config.yaml
n_head: 5
attn_scale: 0.125
lr_head: 0.00663
schedule: "wsd"
Each number is 128 + 32 x the weight over the matrix's rms, rounded and kept within 0 to 255. Layers, rows and columns count from 0. Numbers have three digits each.

# q: layer 14 attention query, 320x320, rms 0.0958, rows 283-319, columns 160-239
# k: layer 14 attention key, 320x320, rms 0.0916, rows 283-319, columns 160-239
# v: layer 14 attention value, 320x320, rms 0.0947, rows 256-300, columns 160-239
# o: layer 14 attention output (transposed), 320x320, rms 0.109, rows 256-299, columns 160-239
q283:164200177060245114132100170137058170068042163166079234164104094130129199029125110216079135140113159061112019198173180115158143094123138113123099198223137131116196149120144165215156146139143128139088133193133094130027164116223147165186088128
k283:071121155101255125189081145179072192110003145174098180131196098056131154163178151102207104138119117095073041180097245166165173077143083181143091249000101130120153179072060078134165043144121077201120148140139147085072201071166175121191165197
q284:155156135072129164139112165180117100078128140157113161043125119178100113184135141146102108161048085200145167128104153092174152154082140138072106067221170125118132193092081176152099102172043084105205166113178104159145201180222179123127183091
k284:152144134200249170119095194222121116155068184213122197087136094167161170163150161130099178115156144171106124092192189146139136185073053084171144151235110069196215155175050083224160106129043136155155243162199103233091096157027133114119110112
q285:090218157141112165127174167031192145068052081086167111103090183142014163084146227102148078049110125162072078067068184102162181126083192091128102184176134114129111070179165146107168195146107148098105072136052113161129125096123145072099115064
k285:124124141120169101057149173085242106107174149155147082179120159192104194117096169056128115080119159120157080197076148077054170118106164080053118215161122172078128066213223059094174149147095159054088047182075103148179111085083160182116137141
q286:212128160116089139135132093102174106030179112131146032079170148152135196078125185165144176114196179122113161137076182120233106065185152104168092103230115063080069183143064088163097125178185178110200190162165080139196252162163130088108104116
k286:115165117124079215086074053100156136060185150128074178102200111082191121170143099144082084127091208112104237165102153129167153111106077103185116054160104137118029120249076184147137063154136151134215088185115087126137255138179204089146121046
q287:189080115151240099152141103098128221093148113190094147067208115146117130170151154040221128186108128120188129123084138175185151242119113157152147107137239094161121196074077066142144255198152145137137064153121102074141125150032193157087110167
k287:154096137175255121138014109102137186124162147091037201128255109110137110152130071114204099156128166194203136164055044150167120118097224164248070128056170136135083125192125164138186108131144142146136040139125129158137064194052194172129176088
q288:127128129128127128128127128128130130124128128128129127127127129127129128128128126128129128126129127129129127128128128129128129129126129128130129128127130127128128127129127128130130128129129130128126127127126129127130128129131128130128130128
k288:128130126128131127127130128129129123128127128125128127130127129130126124128125127127128128128130127126129130128132128129127125130129127128124130128127129128126129128125126128127130129128128123126129126130124128132127127124133129129126127128
q289:125129128129125127127129127127125131128126130128125128129129129129128131128128126128130127128129127131127128128129128131130127129126128129127130128129131127129129127129129130129128127127126130130127123125128128130130130131130126127131131128
k289:129130127130130129128130129128128123125127130125129127130124127130125129129125128128128130130129127127127126124131131129127127131128127128124128128125126132127128127127128130127132129129128127127130129130128129130128127126129129128124126128
q290:132127129131130129129128128128132129129127126128130127130126128129128125131125132127126127129127126127127129128128129128128128127130129128127127129127127128126127127127128129125128127129129128127130130132129127125129127127128129128127127126
k290:128129128128129126127129127128129128126128127128127128127129129128128131129127125129127129127129131129127127128126127127127129128129127131130128128129127128128129128131129127129125126126127128130125127129129130127128125130128128126129126128
q291:128129127128127126128129128126129128131129126127128126127131127129130130128128129127128128129129128129128128130130129127128129128127130128128127128128130129126129128128129127130127128129127130127127127127126126128128128130129128127130129129
k291:127126127126128129126127130128127128129128127129128130128127128126129128125131127128128130132128127126127130127127127129127128129127128126126126129131130128129128128127129128131129125127128131127127130127128128126128132128128131127129128127
q292:131125128128127127129132131128124125126125123128126128123128130128127130124129130130130123127133127129129129130123133127127122126124130128125131131128127130128128125128126126132124133126126131131131131125127123126128126129128125128125131129
k292:129129130128128125127127124126130136131132125132129132125130124125125132126131123131128132128123133133126130133129121126130132124128129125130126127129128127133127131130133126125127126130128132128128129128131130124129125134127125124129129123
q293:131125129125129131128128129127126125128131127130129128128128128127128128129126131130127127127126127126126127127127129125128128128129129128128126129128128128122125131126127127130127131130130128129131128128128128127127125126126127128129127129
k293:130130129131128125130127126129129131131129128128130130128129127126129130125131125127130129128127129129129128133129125131129128126128128126128127128130129126131129128130131128127126130129127129128128127127127127126129126130127126128128129126
q294:123145125135128126131121119132142131131122146131129132122133125132131134126129119119134144127127132132127126134128123144130127130124131116126136129125129122135142128119129129123130125122134125122130120137133135120124125127138128123135129122
k294:128127128125126133136132131126127123125122119123127118129127127133129122132116126126127121129132130126129120117130134128125129129136128134127125129126134132126123128124125128127126129127122128131125131127126128128125129114127136126125125128
q295:125117132114123130122137142129125132119130123128131126129120116135132134142116136138116120131129127115135122128123118127130123131133130132125124117142128122112118117138131132134127142128132124142121131131121128129127124116113114130131123133
k295:130124128133145120123121119125131139139138135130124141121135128122127129130152124137131137116123127133131138138118108128138134120117125116128131126125128114143117125141136131121121129136126131126129127134131133116138116154138119121135143114
q296:133120119112125131123136143124111134117127112118127131136117128129132126140119140142115117131123124115127120124133122115130127132132133139131122115140137116119106125145130130133125133140127126135119137131117122130134129120118114124125127129
k296:128127126121125125119129126124130116135140138134131126126135124121122120121136125126138137131132121135130131133131130129134129129119126122127130128128114129133132122125130136123131137128134131127133122126126132126132127138138118137129132133
q297:122129117134120131127138141124102134123127099107128122130139122121127130125132140135107110114129122128133125138122131102123113134123124136126116116134125126135113139151123126144129122144115135137136138135114118131130137136125127119125138115
k297:124135121120118131116132149127137110130131123131151116131116135130127121139111121118125117142136136123112122120134151124127118124126140131134125133131120124122145128117124129130131129123131121136111133126123132131122136114121124138125121133
q298:125125123111129129123115135127128130128126139141133136135113126144126121141111125145131132138123129124124123129136123139137148126130133131132126119127136120111124117126129130128124142123134123122118118128136134127129124129122120131129117139
k298:126133128124130122128132113117123125131132132114116130130140125132127116125130122125138133125129124126140137127140123130133127127128124132130137129123115132132123118116130140124139123129134128115134119131121130120122128136134131133135133137
q299:136118151138133125129138101142141127135128127130117129119142143110129142109147127104138137121145133138134142126118133119120111125133116120121135150130118145132139124112122124125144119114129140122141140126126112126123119129135146134123135122
k299:134128137138129134138121122135126140112122122119115133134131117126123132125126140137129129123124132131133133139116110129126134143139119133126124124132138130131127139130134118127127130129127131133145132129134126127136123121127133118125123123
q300:132125141131131134130142115129117138137132116128119126115143125122127139121145147121127128119140114134140129134125134105127118121129115134121126135128128141138128129131128126136125128128117138118144125130120116133128131139137134130121133117
k300:124134132131123135132134133131122118111115121114120121139130124126121121121105127117124118137134134126124119130124138129127123144152124139127127130121132137127144142123123117129132116131128126119136133119126132139122148106119139129123116132
q301:131113170130122125130144104145134133139123128135116129113134146121128147111158129112137152130150134134137143116127124121121116137137114124114152160127116147125141120104128134125145132098129141123134138124127113117112119121134150148129130131
k301:131124147129139134128115107132109148116118130113108138135142115120129120122134137135130140119118133128140139130132105126122139130134107136129138123141136134133122132125139131124137124130126136120150130125125134127129123130124133121131124126
q302:131090175120121122134135092134147128130120123131123145130128159120130125118139144118136159129142125134125133111122135126137139120147125136112140170135109147096123097100120129118148141077142142121144152127135116129113115115133145152118109129
k302:123121150121143130138103110115114150118114117108113146135142119125135111120125121123136144117122125118145129141124101134123138127129119150130135131125111136137118128130139128108146115136118139119149121126129122133125116132123148131138135118
q303:139120103123130140122125146113127127107154127124129132138131101130137126138110146130133100123128119109121120129125133134140116117130117124143116093146132112142116157138128128128122115146129116120131124147121137137139131122133114113141126135
k303:132135105137116140117156150116156128111147138135123136122109121117112122143126123143116105125133137119116130134110112128141125145130122115143111123123118103144147138138130144125120125133126113140134127151135142143149134108128108119130128117
q304:127106159120119127128128106159128119129114137137129116112125149115115149111153123119146168135126135131146146117139133107120137142141135129118162166139117131140146131110137145110149130096139136125111136125139100121126130145130140141127132137
k304:146104145118132145134113107153119160122110121151120139118115134131116142135128140148133157105118145105143146127129113124108134108124125108127152130132138126119116146119121145156136143138124141135135131136136127115136119108140123134112126121
q305:128135097110129138121113171101141129118149122108130140149122104135134114160101131111127111128109138122112119136130135142131125136116128130150097107142116090143119152142123132117128114151132120118118148138111133127135134116128100107154146132
k305:119139111139111124097144153116151111102143150127135128115102121129109113134134121138107093140130142119108134148136126132135129148113131109155122107122110103151152145135128161127119136136131108136120119160135143121151120128153105120142128128
q306:119121108128153139118119135123151149125139136139156159130121095132145107133103086128129140121074121143088124158127153126124133130146111149173127117117166157157116109105119132109089153161084120113115117131176139103093155159107103126162162087
k306:128142092110095114133129154153134110125148125139137100120122140154141151143131132099112121107139150129121106135125158117106109126105133128141119153131135111146130140114132122120136134133159104136118135159125099161113154109132109127124125127
q307:112092120122104108133136164100169131126119081105146164152140111120143130158159107125104100112147100143118129126179134125121128142124097148154112146130158123139118105142118120108116164089098115145141128158129159142098153167144121125162074111
k307:059105164126104127112097111094175159104119064108123165216160134143132167096130126115095090149111085166094102122110123137088098155158132121098129092156105153106136173128107130090177120178034144172104109109158132095131096174117149125116128151
q308:095144090129109085121131096153135096120143127142071072102129167140144149155116147099172132174115135133118125153125147137097124093128140103057169133151147073127168139149135114118110127138189117104073132068090121127169077135139197107095139113
k308:073101110095065122138156169139186131121142138097138085103159145147157169135118140113148092121109125144090103136106176121124109118144141119123127119118134098143191167101118151098138131143109134124068150094156104134145142139136078128116113162
q309:153157096096224030121169107106101083114130122128167179140104087112057139110141074076084137122155133139102125067095117139193097137181078157034132159095108036182154015106174167204142070155071181115157069094146141147135125202200158121094113150
k309:170153121127122129128165122116107120147181124069115219141097146124179153143068079064187074117149140170169130084175148124149118059127023048162061178137126124185117053096129038163151089132198164162147094120118076117173104084157111156131170148
q310:138114154091146082129135085096110168148191026072052119119105159146157168043161099110195161143064132185131135189064188206104126108150180169092216176192158158160241200071095155068142105213188155147113124128124205103183074141128133121188086138
k310:137130132098088090170073141169137178077149155100132103138128243214166079110096067148187124148120115143161124188100163116137131090118068117137119127097083080152131186090073092130196197212239170099157204118186191103149081118119101054179127071
q311:170114140170076131168166140097138110067152153114104130087172164068122123099148156049205120139189201061121166213139127142108157129140103098139071174140109100120131061141146064170194148115077212089183182164134199127100167154145089101197096121
k311:110072132108092123169145201139086141072108171108102125093125137099196081091138081000131197200197122065197153058153094189006198183175154084057082109027072081135097090142129107154093080151169200119106091189120206164150069159142125150199129100
q312:076071193181161228080135039119137163193103144091097088145007116099032143134133142144139166159101171239087138062140068156150252214145147216193104176142175031126197143132119042095106067083103093123146154109156173044174145091087180119171140123
k312:117223176234126083107150090143105143165215058157159173146082173108139225061129174088128207140157139159054177163212060105150160173209201052137149083049135087058072069122076107067152093151115089172163183097112054068168093094127162079129110173
q313:113187126108127164146255000099147195114124092139105123141191161103201130063082155135191005177080137050106166139169054070116084157040077151180133113176158106205105142108067122166105161122150079178117093162167213207157165167205134113176068109
k313:157176143126109190086223082123154137099154071066056106185179121095184074087157112119147021095190052153068147128134074107183075212000069104076133108245102074188224118132093197105156150069077149163097077128090133157205161223145133084103128062
q314:168006083088110148190126165178121197123149062123036182232122255152195129169088150145199073180177088190091099147118110136068109153110108168120156086212138167048062123144182183164109058109121111149160157205147172082190144130062173215094145046
k314:159046059222096152211181157111088093155121073109134210174140206161175101070094101120074168150053089118145146132129065110118150176059130184121033106161075162070133109091157169052137096049166180057131102086128204094113159127094136191096181082
q315:131159184121125099167172150202101232112121091148159127168057102082150097116121120255109135187084173198119081136145102100111097161172062052085098179118075076187040126138096129173126085078191104210108133069090060145131101062000146219068180040
k315:168113106105132121124106132159122143085082025139157094154079041164049150228110115207050072062092099151142057171103136169150142175169035092101196132149115107147105158092079183145035137074227140095138090190067082206124154115000150120133182068
q316:135077147071097110178035110138164144118137097093160210039174084143167137167155142141225160177098158246129171056099053164151084142150104047117066120089012148063140108088130180172094049155104118105159096165120149061099065172088076208204147211
k316:124112183151063183170099173156100175039073122197135117125106192255086137132098128255118116143145162123026165081172081089127056168124110099168055167052061140154149095058132204180060077142020073072105095188147160062143037149161130108203186136
q317:140198141076128076147124236100057247113153073189114192180099158213122166153138101170170167138150183076112035124107164132155144094132051152084240114101059045040070145126106128130169135091025131127135160154085138178177064132133064112196125174
k317:192201172045123144209137159060141120133150140164094130127230131147068159073084163092180188126095152163145038118145170091063161155061031127147129126177102093226009158024094119119161101110113126190113096127061030110166110195095066142150083161
q318:114094130171079248153141091137149097059095114043113177136062125190143112001112037072140133076097109161109176083118144091151087183170204136054059223129124059078136215158081113078134116087075145147189227134099142079083117050071109171168088119
k318:135199118130155194142180162081178118072103164167158088171092110107100046120108152069106125199103080128196147159222071091214152118108186112115149175101123121039077122196019208056077159141024179159234185109128167113115078088138123082134091126
q319:101116151200150085145114101085160122107174097144123044157190136104038200084114136134085171042149093079079131133084174146071128204131162113134122148107133175021115024098213124095122124195086123072125195179080155124123120159115124082086119151
k319:115062185248110108106040068118118113090111099148029126249144129146095237101126076095150082162124126122071181063118169118120107199166191155116187170003091206097126063018232109104182076108113112110139139130092145126116084152198123064159034135
v256:076117160088104137101133114178136125170129097092093117052108085140114159146115131147160153120134131142130155143129119129073096129115118131091119117045117152078082152135177134135105128095113187175102132131143133160092144129144114087101108129
o256:118136112097162149092096149124143139091055141148127141168119161127149107104111128091171133142092152105136163067154146126150137113092132166172135125148120121158175096125112136113179125149159127122115136124089123151172110094111141103144139126
v257:137125170146139153083159084120126104142116159129091099228138116115075110115127129133109137145103141153172133113164094133138097151136152111106128132132112149121128133118148117119156123163136130132139141114127167121143129121145156096096143147
o257:119152106113129148136111116140118137153115127154125153110089138122142119126120135120144130094158112136144122100134119141108128159125129126103097129123122175150139140128076090146104109133106132106133093136127107127121114115101134122144155146
v258:105166140121124212119137166120156115159126125121112136152119146102161143193114109128119210126167141163149159045133116143106133150124099148167153141147146079117160149107110114162155117171150127184091067100140177083109141149099130143174106125
o258:157109175103139169147108119146134148111113113158089131150135112176085153124122138133083114185098132085160077127152133167133129121139144112108112097073113099093074157167129167139116135113158127080113129124157102171153102143145163202073127156
v259:097140079150087128165150145103142206146142144085134125100074172187099094140128141109176134079136126165104104118134143141164128167118116135164100085096157118092109146169154086176128144129098161119150108103165141064094105162107163097181127100
o259:116140142124136143075134120148117094112158143125127078105156122108145155190112100115103158120133127108096112123107104124147139117127152136119139162129105087143140102118113149143122155126133109153118132128146129149096156138122115164088177144
v260:117197141085132084113127091127072102132135081134119141111094117193075119156120144132110158133119156132140095084166121183133099142127118108188208095167112154106139155139135098230119168190125136102131134158150089100155177154134140156147111117
o260:128142178142128118125063149101107079101082085139164038139135181112177050153108153057118153063172133138134137137151101194166139075110091150115123166115097132135094105096171146140114139150117093182126103136171135127072154138166131165086100138
v261:086087126157124165135078112135155181189082182178140145108071228122110142084165171130177180082126124119136152105172132073114141133103076161172072147112179136121113173064102083137131106072176164156124117135138176101116120092131106066096100118
o261:143116102138105108131136117160160140134130130121096113185189113221139127136126093119116133158129113098125143077102107130129116134137089131102159082186118128066158056158183121138115127160131162059176136086191211199152136152151129151108114145
v262:092119096149141136119126129133114176133090112101137136161137150094107127123149147165127052156147151152125125110135109107107149126126140138168066146137113107147133099130118149126103139055124097094149143127157157088129097141168063153124086114
o262:098107107139094132080159105135107158124210135115126157105116134133112144113104148115080135162136137075113068147112118132109117202155108107100152100062123131148106175135199119099064082077131171165139168096163184102170117159054154136105223151
v263:154080137061169166104106117168124015078077172150107125144146128103095152121179124143155086158115094214136123165135093127130163098151137111103140129166182139120096098098136145147147211138155136101168126189133177100171147079168133083135199165
o263:157138129109147109129172075153142136176126117141133114082127139158139152115150160159107124129137179160139108089123082113115154101129117121052082137145133091090103181117119125114122122123120116098161150125127127130163115111121135128117101133
v264:146106172131079132120054107211145049096144185150130098107141032153112140084141150134138085105110157202139055129080116118099143123129098152125107105189096119199109150131111146146110049117131149091164155125094157133101146107078143143112083123
o264:124144169165113088141140153080135167157129064091074104111133173131135137156124126153180085136145066137086096095098113090157099132126141155050134143138121193098104102113123140176103193165174134120116111177174108046161144162088132091133196099
v265:190099130175104135110097112141128105103130121133101134093073088204138112097123078133135119125093187122122095130132158115133139123114103084161129101123084117081147141117090093112094120089080117095089123105088186141163153068125145139082138088
o265:130125110137165075165170114105124127177070131190124127119105164157165051130104120151193127117148097128114172125081119102146104134146115172169140133135123129140160046123172116148092164157129133162141097115146084145085126173137102135107066126
v266:192123133069112076086100111144126037088145140138107126123154087109103144131138104117072169157045158089072150100110112114112100105124198100076163122115137136146073133141113122116082140123157079115146084091159105089154158132120121092148124151
o266:077166112099109137126130141089132126111132143130142127164107168121118132177164093082151117129113102127136105079188157178161118091063114151132105144159139157097155116093077140136160116105169060147122151140113127122140125108120110113133195123
v267:108123155160138174139187161118135063123085085138109115168166154104231135101123111115127099111051149134174124084108113092192147152156184128135072151108076169092172153128125156095139114122141125125127150103105176164150114051136117091134120134
o267:166127074111135128135111114212115136167121092120157169122085113145079130139016124081195108155163166176141118134124100164135102167144184099144137061107121116105140140094104155105142067180094121134121122134118061153111130103151083152132123102
v268:135128108145109110139124109146116142179139149131144146104099075070102128132141170130058102085118142108076114075133083116208170138102160119170137092073071140148129115108075156117122203118146103067139057194169127138174116080144126061165133122
o268:113089161115128091122126082117146132086143137138133169088106085154113143151135122135189112132110100125172171155150108108121125108078211131134151139166159151147216154132173088120141120096131140152098120129075218146074153169180100131118127164
v269:086102072150136068132140102109128135140107143111130133163115092107103130115130129146131143104126121115120114106103069203125132128130141114153090120101131162160108164180172104194135140099148138159188087166135206137149082139154068070141119122
o269:111124119088104121096142151158135144122129079161098087116136157157108158136171099098093130127155168126193152119170127148135150145112109093107110127090130113114105130128135168111141142114127082104138149156138140121133126135142155168113170127
v270:151095132136165112113169118105122067147136162127153094155139137115149138136141131123128087170078137121128081130120155137158114155138079136143144139121084141155120104140138100145161108164120108113113128074116115127155101096148121109150189133
o270:121122055157105058147065150150134162157129118095111130066109123138076131110088093120136147094165129122069147158129140161154112147102146127130149121101138155144109140131099212141085167142090102143121101147146145092128163106121131136110120130
v271:096191085097096155142119167107132169183109095091152121116151140149127167097122100139116132091139095128118180133185140127122106148101130156164118115189141184182160136128096154168148107144125151088157111173094107169116077159115100172123095135
o271:142100155169162103125130070147154127116163073077145127160126132121093141124193185141122133131157138161173043151147131131145110115107080101130137120147147115108074160134179124081090092166132199114144155119098140112142160102092168125140119118
v272:158080083118123094128145101146122100182156139175078118124129167132176126138076060106120130110130119126115104136134107119176158114083198136124108095176087177132095123126165075151152101153150056085151125168137082086142154132120060118074171138
o272:134111195132106127176163036132134143107097105116120161164106057107100159151102205146144129134141139103156126164140184155133170151087126111079080133130100133162143145121080085107112122122103131114119117128178109164156118108117134117130076105
v273:125105065108131099130063092153189110143095133110110106126141098184158161098150173174118096066105101179154117065146081141132162130142141127132165108118157107094100050132165169154142133137122107132131102158110154135139082134171097091132162119
o273:098076170165133155100124130138125114159160054120085129138143188095071162150126111157070113175151125141103153239090123062126120149152154150110077172095106118193135160176089091070093132113144188134125127152071167093139156116142150190096110116
v274:128180155126091149120144093150118089083106097122096124068157117100154118126122151108130090082087123102161083121143138078127151116095145140138186105107114147137155115095119083120127145123081144139180162146122123151136165123072128155124114122
o274:142140144160186197162104120111126133157133162117235145126138168158197179193124184158100089116145126171136145086063126128144165076169138152168138152127132118159133148111150087101085128116128110150135128120124080166132072114126121159130135109
v275:136119135120136181115115134121118083157163153063119114157129104122120091183158205081134101147138074133107142147198161121131105140111121087168180090087105165133152144069055103076101087116118126094080110110122099118120169089122181124160107166
o275:117168115086146085121125140164164161134144176156161135090066141171101080160133117096149127079099087131100052043109143132167151105120104155119116107176161137110115100125135144103151146143135167130124151128095119143170161091128070085114146113
v276:148126150182093117141107135153114136134091186134092171125112149169130114110117115156134101058102110144125105124126086169117138125105120109084125144138156127163122131148151134170131143161192084145153162080131094038119106145141067169082134114
o276:082166118074137193110098134145143097108173156111142101176158106121146128169138113172148137109147078107163133065140067120073109093097129155158144151114114152113139114105115137133135103114084095107156085123168126180102112144085142124155098138
v277:153100072164176112140144121122181144198106116080129152089104135109123103125168101115129144099091163208120182090127156075157150113145151125091089114113064150044156122142159072043144157152134129091069110160076117127158093125164067114104164137
o277:124139149146126084115183111139132152113144123089125119171115093124140140081155118157117089094125106046084089102106097147114194151136146092139147168155110110136125164107111120143119130131134156181127155106109138118140135109122111114142106152
v278:185128118169133095106107123113164134140145106196143123102141123136115049098105133139085093122141127121184140140105100125107197089121165142061070131143072138136129090078086110163132163126139131152144106144115179100176157123122093116116114105
o278:161124155163119103165107175122150043097112114193178108125146160120089066167094127071117130165104120163125127114182145155126133128106136135107148112136144138157146152205147138081180118132169090127125161189176100155108139116109094170113109179
v279:149126144137174108135121143177178164136129173118108086084091141107137159158163154141154177140117164139108176032124132107150158138149128139183169142139117117086104142119126144137088134161177132120080074107078128149142156150162137080244182131
o279:130079142112107105140140114153094126090156141103065108156152142145100112094098082130132092124122087114089091130187134137129119139116162136142124094141110139097159116128135160109107153133125144133118182127143176091118150125183107133128109156
v280:094133168089129145111060119136132130127114090089101185052106077141156126081123153127144167095150119146134062118118158111162132148132154154103135071104155178162105124068148125145090115079090122167162143156147055135083101126146179160139099137
o280:066102132124146139145148134085117142146103157108118106154118158094144104175074118130218092105148124141117131144117127124134172120105163173147142148159122135133141092119127153106109111159133219145123081087131174129123177114159110093143103131
v281:073128089143101157147110102118098095066126076112120150055172124171089105145119093085105121128147121130128133053068106116102165124120128092121107100160098128195102103125099151070119105072140157142139169047099137149102131130102151143130055133
o281:132082147088139158128152110156149111138139139133132119121112146138162124118132158169162152150134129113134121135039122112135084150114075154120138123082142175079111120109172178110133124140117136126131147181142108106155147131144092098144153156
v282:182095070133150113122170142094143151188113185155124123164153120096119156093136098174145107141140101157139159179106146104127148122138093115130063174122117127110190133128112095145094139123126022135094103104123129105174126106123083157131162105
o282:109112121132134115132095129121110128090161111142109178113114122092097138174115109177086147131101157126130091151144113122089147108117196112145204111135135124135129125131117125128081088114147128088141107155147103153091107093088141141135121117
v283:183109148132168153075151128075095087111127113114135165118157080137163143084165105177095133140111154159142137061092136113139142175115172153090152190124091082147169154116095129107136106144122136127076152131129148177126171127134102150152169128
o283:121117118138150132159120142129125129146120142116107132141096151177091167110108116145170116108134112095163135173122108140078134101178113139147167094147128120130119173135134142128122150163139105150118102148111165119153105144161145132133119142
v284:148180066118132117120145135199127112088124155157141164129143094133088096101160095135118123124108147132137099090113147134136129090147132120129121117113084112208160117118128160087111133102150133090126138069111104155096111136115130094140126135
o284:121151117182168110192075150065126143121128154087118131118116161132104151141172125115141127150145081128082141091139154122127117153151101138183167146143195170067151109124118128124125164118123130177136121166079145095137141122105156090164158130
v285:185090141130100114139124130144132080081132191118110120139123117131122218141168127139158101126129109125122089166117114189136073144119145103097169116129147094109131154129165096090135185154145039102152135068146118125155086156135143145107138145
o285:100125118108138130098164156125132135154159138137121119107116125129148130167104108140181143131112146118123141135091160103131107104107122157117102151109108123121143140136104132169144121087131106118103125148143097095138135113113140156133142078
v286:121161129150107098086133080124117163151047135145140083091147210151112109094112144159114164185134148153155138117138118121162142103145116155127148164135084120139125126118098160182135101107133052064115118114107152131086132083122088102154128121
o286:125106128131152158177116043086095093127195151151156174117127128119136173114111126163115081150122085165150151216138141130144128101143133076140145100144143107129117163160141106088121133118115121099193110117123152169135112175093154126166113145
v287:078108155133113086169181114155129182114105116214110160143160182110122075105108137115156084162089195070163081123211140115131106113119136111132130100110154142164135137131120100135128113024105122116120136123138123135071141075143099152084070116
o287:150143095081180107088105165085129133160089152159162191144126149082130145165119082104147200106161157121107199090112127108164093117126147119133184098101186090094144065126146120121119080139106168153145100130159129137112111123117103124097112117
v288:110106156040165137178161140157086164126191065159186104167159109126155107171121178124143162159120117134132111122119199165163152178135104118191130111111148089132179117125119092213139133135121211151121165104073109150126174140102120184119117136
o288:176094153170127102139079183189145111134064070097129111092098169144084126095154137065101128139154183120110137133146103119138154106104133128097141102161141155121104103146196163143121159150155087139126118204161106128144147093131168113122122118
v289:123083161142142085117183164143137061156152166114116114164133037171161143110136148129175100134113056120103124174062150104183174170114116124155110088166119121109147171088192092093115113149118137129157165176084150132140175159153098138119123083
o289:122146108154087090085130132145148105096197147139152151201121076121078150150114142142147121155137155137170069144148117136140183171089075100122073150134122165091103158103146182160159157100185107125094123180188120052091121039136164115106075101
v290:104088136196154130102135098122145096139146132134109107111135116156065146105154120091069125133134073132145065108148070152130115116138117098083100088105107116160140153161153097137115132135098077131151176079157175145128135108139109082128122134
o290:093136115090119169115103160126152103136135164137164127146081163123181115125124066131207134128130141099122135095043159108141186125099185140131116155148145141107138091114139127153127107124139145132102082211129101133126112106085109138187163087
v291:177124073051093205127139110127125141083101120138154157154218185152125157085105129134089047119149124168145119164170141101172110127145177111169099154155121128119171177138123178167141185175161116111165166146127142090193108111112079213108132138
o291:078171156160120139097134121166133127160109092131154148079177108132091154086178138098151179124145102106158102082142105131079110193095143101162133105156122125160152165095108123105179119122111129110155074114125142128105109078110138092132124161
v292:093076104059172085118101134120124132144130176147162151116105155114125147104150121067184154149145105189081146123143135122132077159155177096131115116129099125077096145132181119116113106124155133102109151076107116174104161100118117120113146190
o292:101166174124142082163168141068133083172111122109102153144110123117186161165174111201112121145103091113104146140086106077145114091098093160118103181114116108038136079120056122166115138155086148108193052197104100059126119050135143103110181049
v293:157187140134122114129189106151140086149093165090122158095052150108125085128115084152137121130173214064124155148138086094179132088097087115099125118101105176095068112148132131152140180181077123127128144118152077122124143132113136086184133116
o293:158115122138150125136122109100099157078138173135121054149183133119137158129115121105092151077124153141122149108132114174134166147157125119153120125092073081121132186128129101139094160123120113092130153076098127130148130150200111165112149110
v294:162093134124189133101169045107086057060140150122147067112162128115156127103136178127131065156061116138144080119103117146176116136120181085182128172135109132153155155127137169073131156112146106157139147137127102164155080125101098103108068150
o294:127130107080135152135183112171124136142128147152104157121131104178135146152078149194119097084129091138088134172129115123138138145127159122139102088099111146118145148117143159112169139112119078110148093136128131134122128128162138137152119107
v295:110119153093131123114130139208078075142118172169104118154204115147084119143104081117150130141113112146135106078159149107167158168145139121149114106117164139120095158125162118120099139034118196116089131104105081124162104136163146128126074124
o295:076166115127192160126110121075119150177079094210175187111062133100137155191129145131174119151104121096120122119134122114143092137108132153124132130142138105116196096107099115174180139133131158169151079078120106113121139096097179140156177116
v296:105056144099118158124068133136131083122136061119121112168135115083093161195131119106141121137132093092120132170048150123097103136136072161085124112147166135158056077133128116121167102126084124144142186100115139148120157121193113091109151117
o296:112082102122097092108126144136117115131118112130110102112101154141140120106113141142122099167160137167137133134118174133106120127094097156096104108154168188136105141113097156143118127106141147119112122109146142058151186127109129159144135148
v297:108122143144069143103159156140133114101135093115173144103174152084093139122120128144143129191120200106092107217080154074147075165131126102135105085100114127125071118136112155134118088112074064163110131054096128183059113113100130147089123125
o297:137139156133150112118120120098090122112132125123138126124155148078130146158098146137148141139103089155156157084133125135149090122159169120101134104116137158134112115165115170157145145123144140151124160150103118068134133165110119151108134136
v298:089134170132115108138081113130094131171100152141110144099147078195120130142148117130130074181086159137142118093157135127155100138129155194168149135166123179160105132109132102169134094110095118062111096154088088161059133120100137136112103087
o298:102173126114160121127129111096107155141161176110117173158079174108101121110110147181120110093147101177143123095133135120151135141043126099121136149106180102102149139110122164084112155159136151157112060138146136154138211111127141068125126154
v299:145128181085149096150109143098191174119103115159133144103115088075135123098166131129165124134134115129129128108102127126104132146141082169084139163118138105204148126085166166117140112091125179183142128122112183156068132127157150133118122117
o299:195115099128155130125098157144130100159133172141061144164161127147096115066082116138136077093129104130075154095101157079159132142120126167128115105179209087111144114108113144092192191119124099114128103121115187144117116086151120112104100129
v300:127060120133135108141060154113150097108102141123117178165171140104097182134142128136165158113141088133069165166075144131149109129134145140095128100115167159181084121180092131128125137114090131145155148107118167169147153165174072196147174093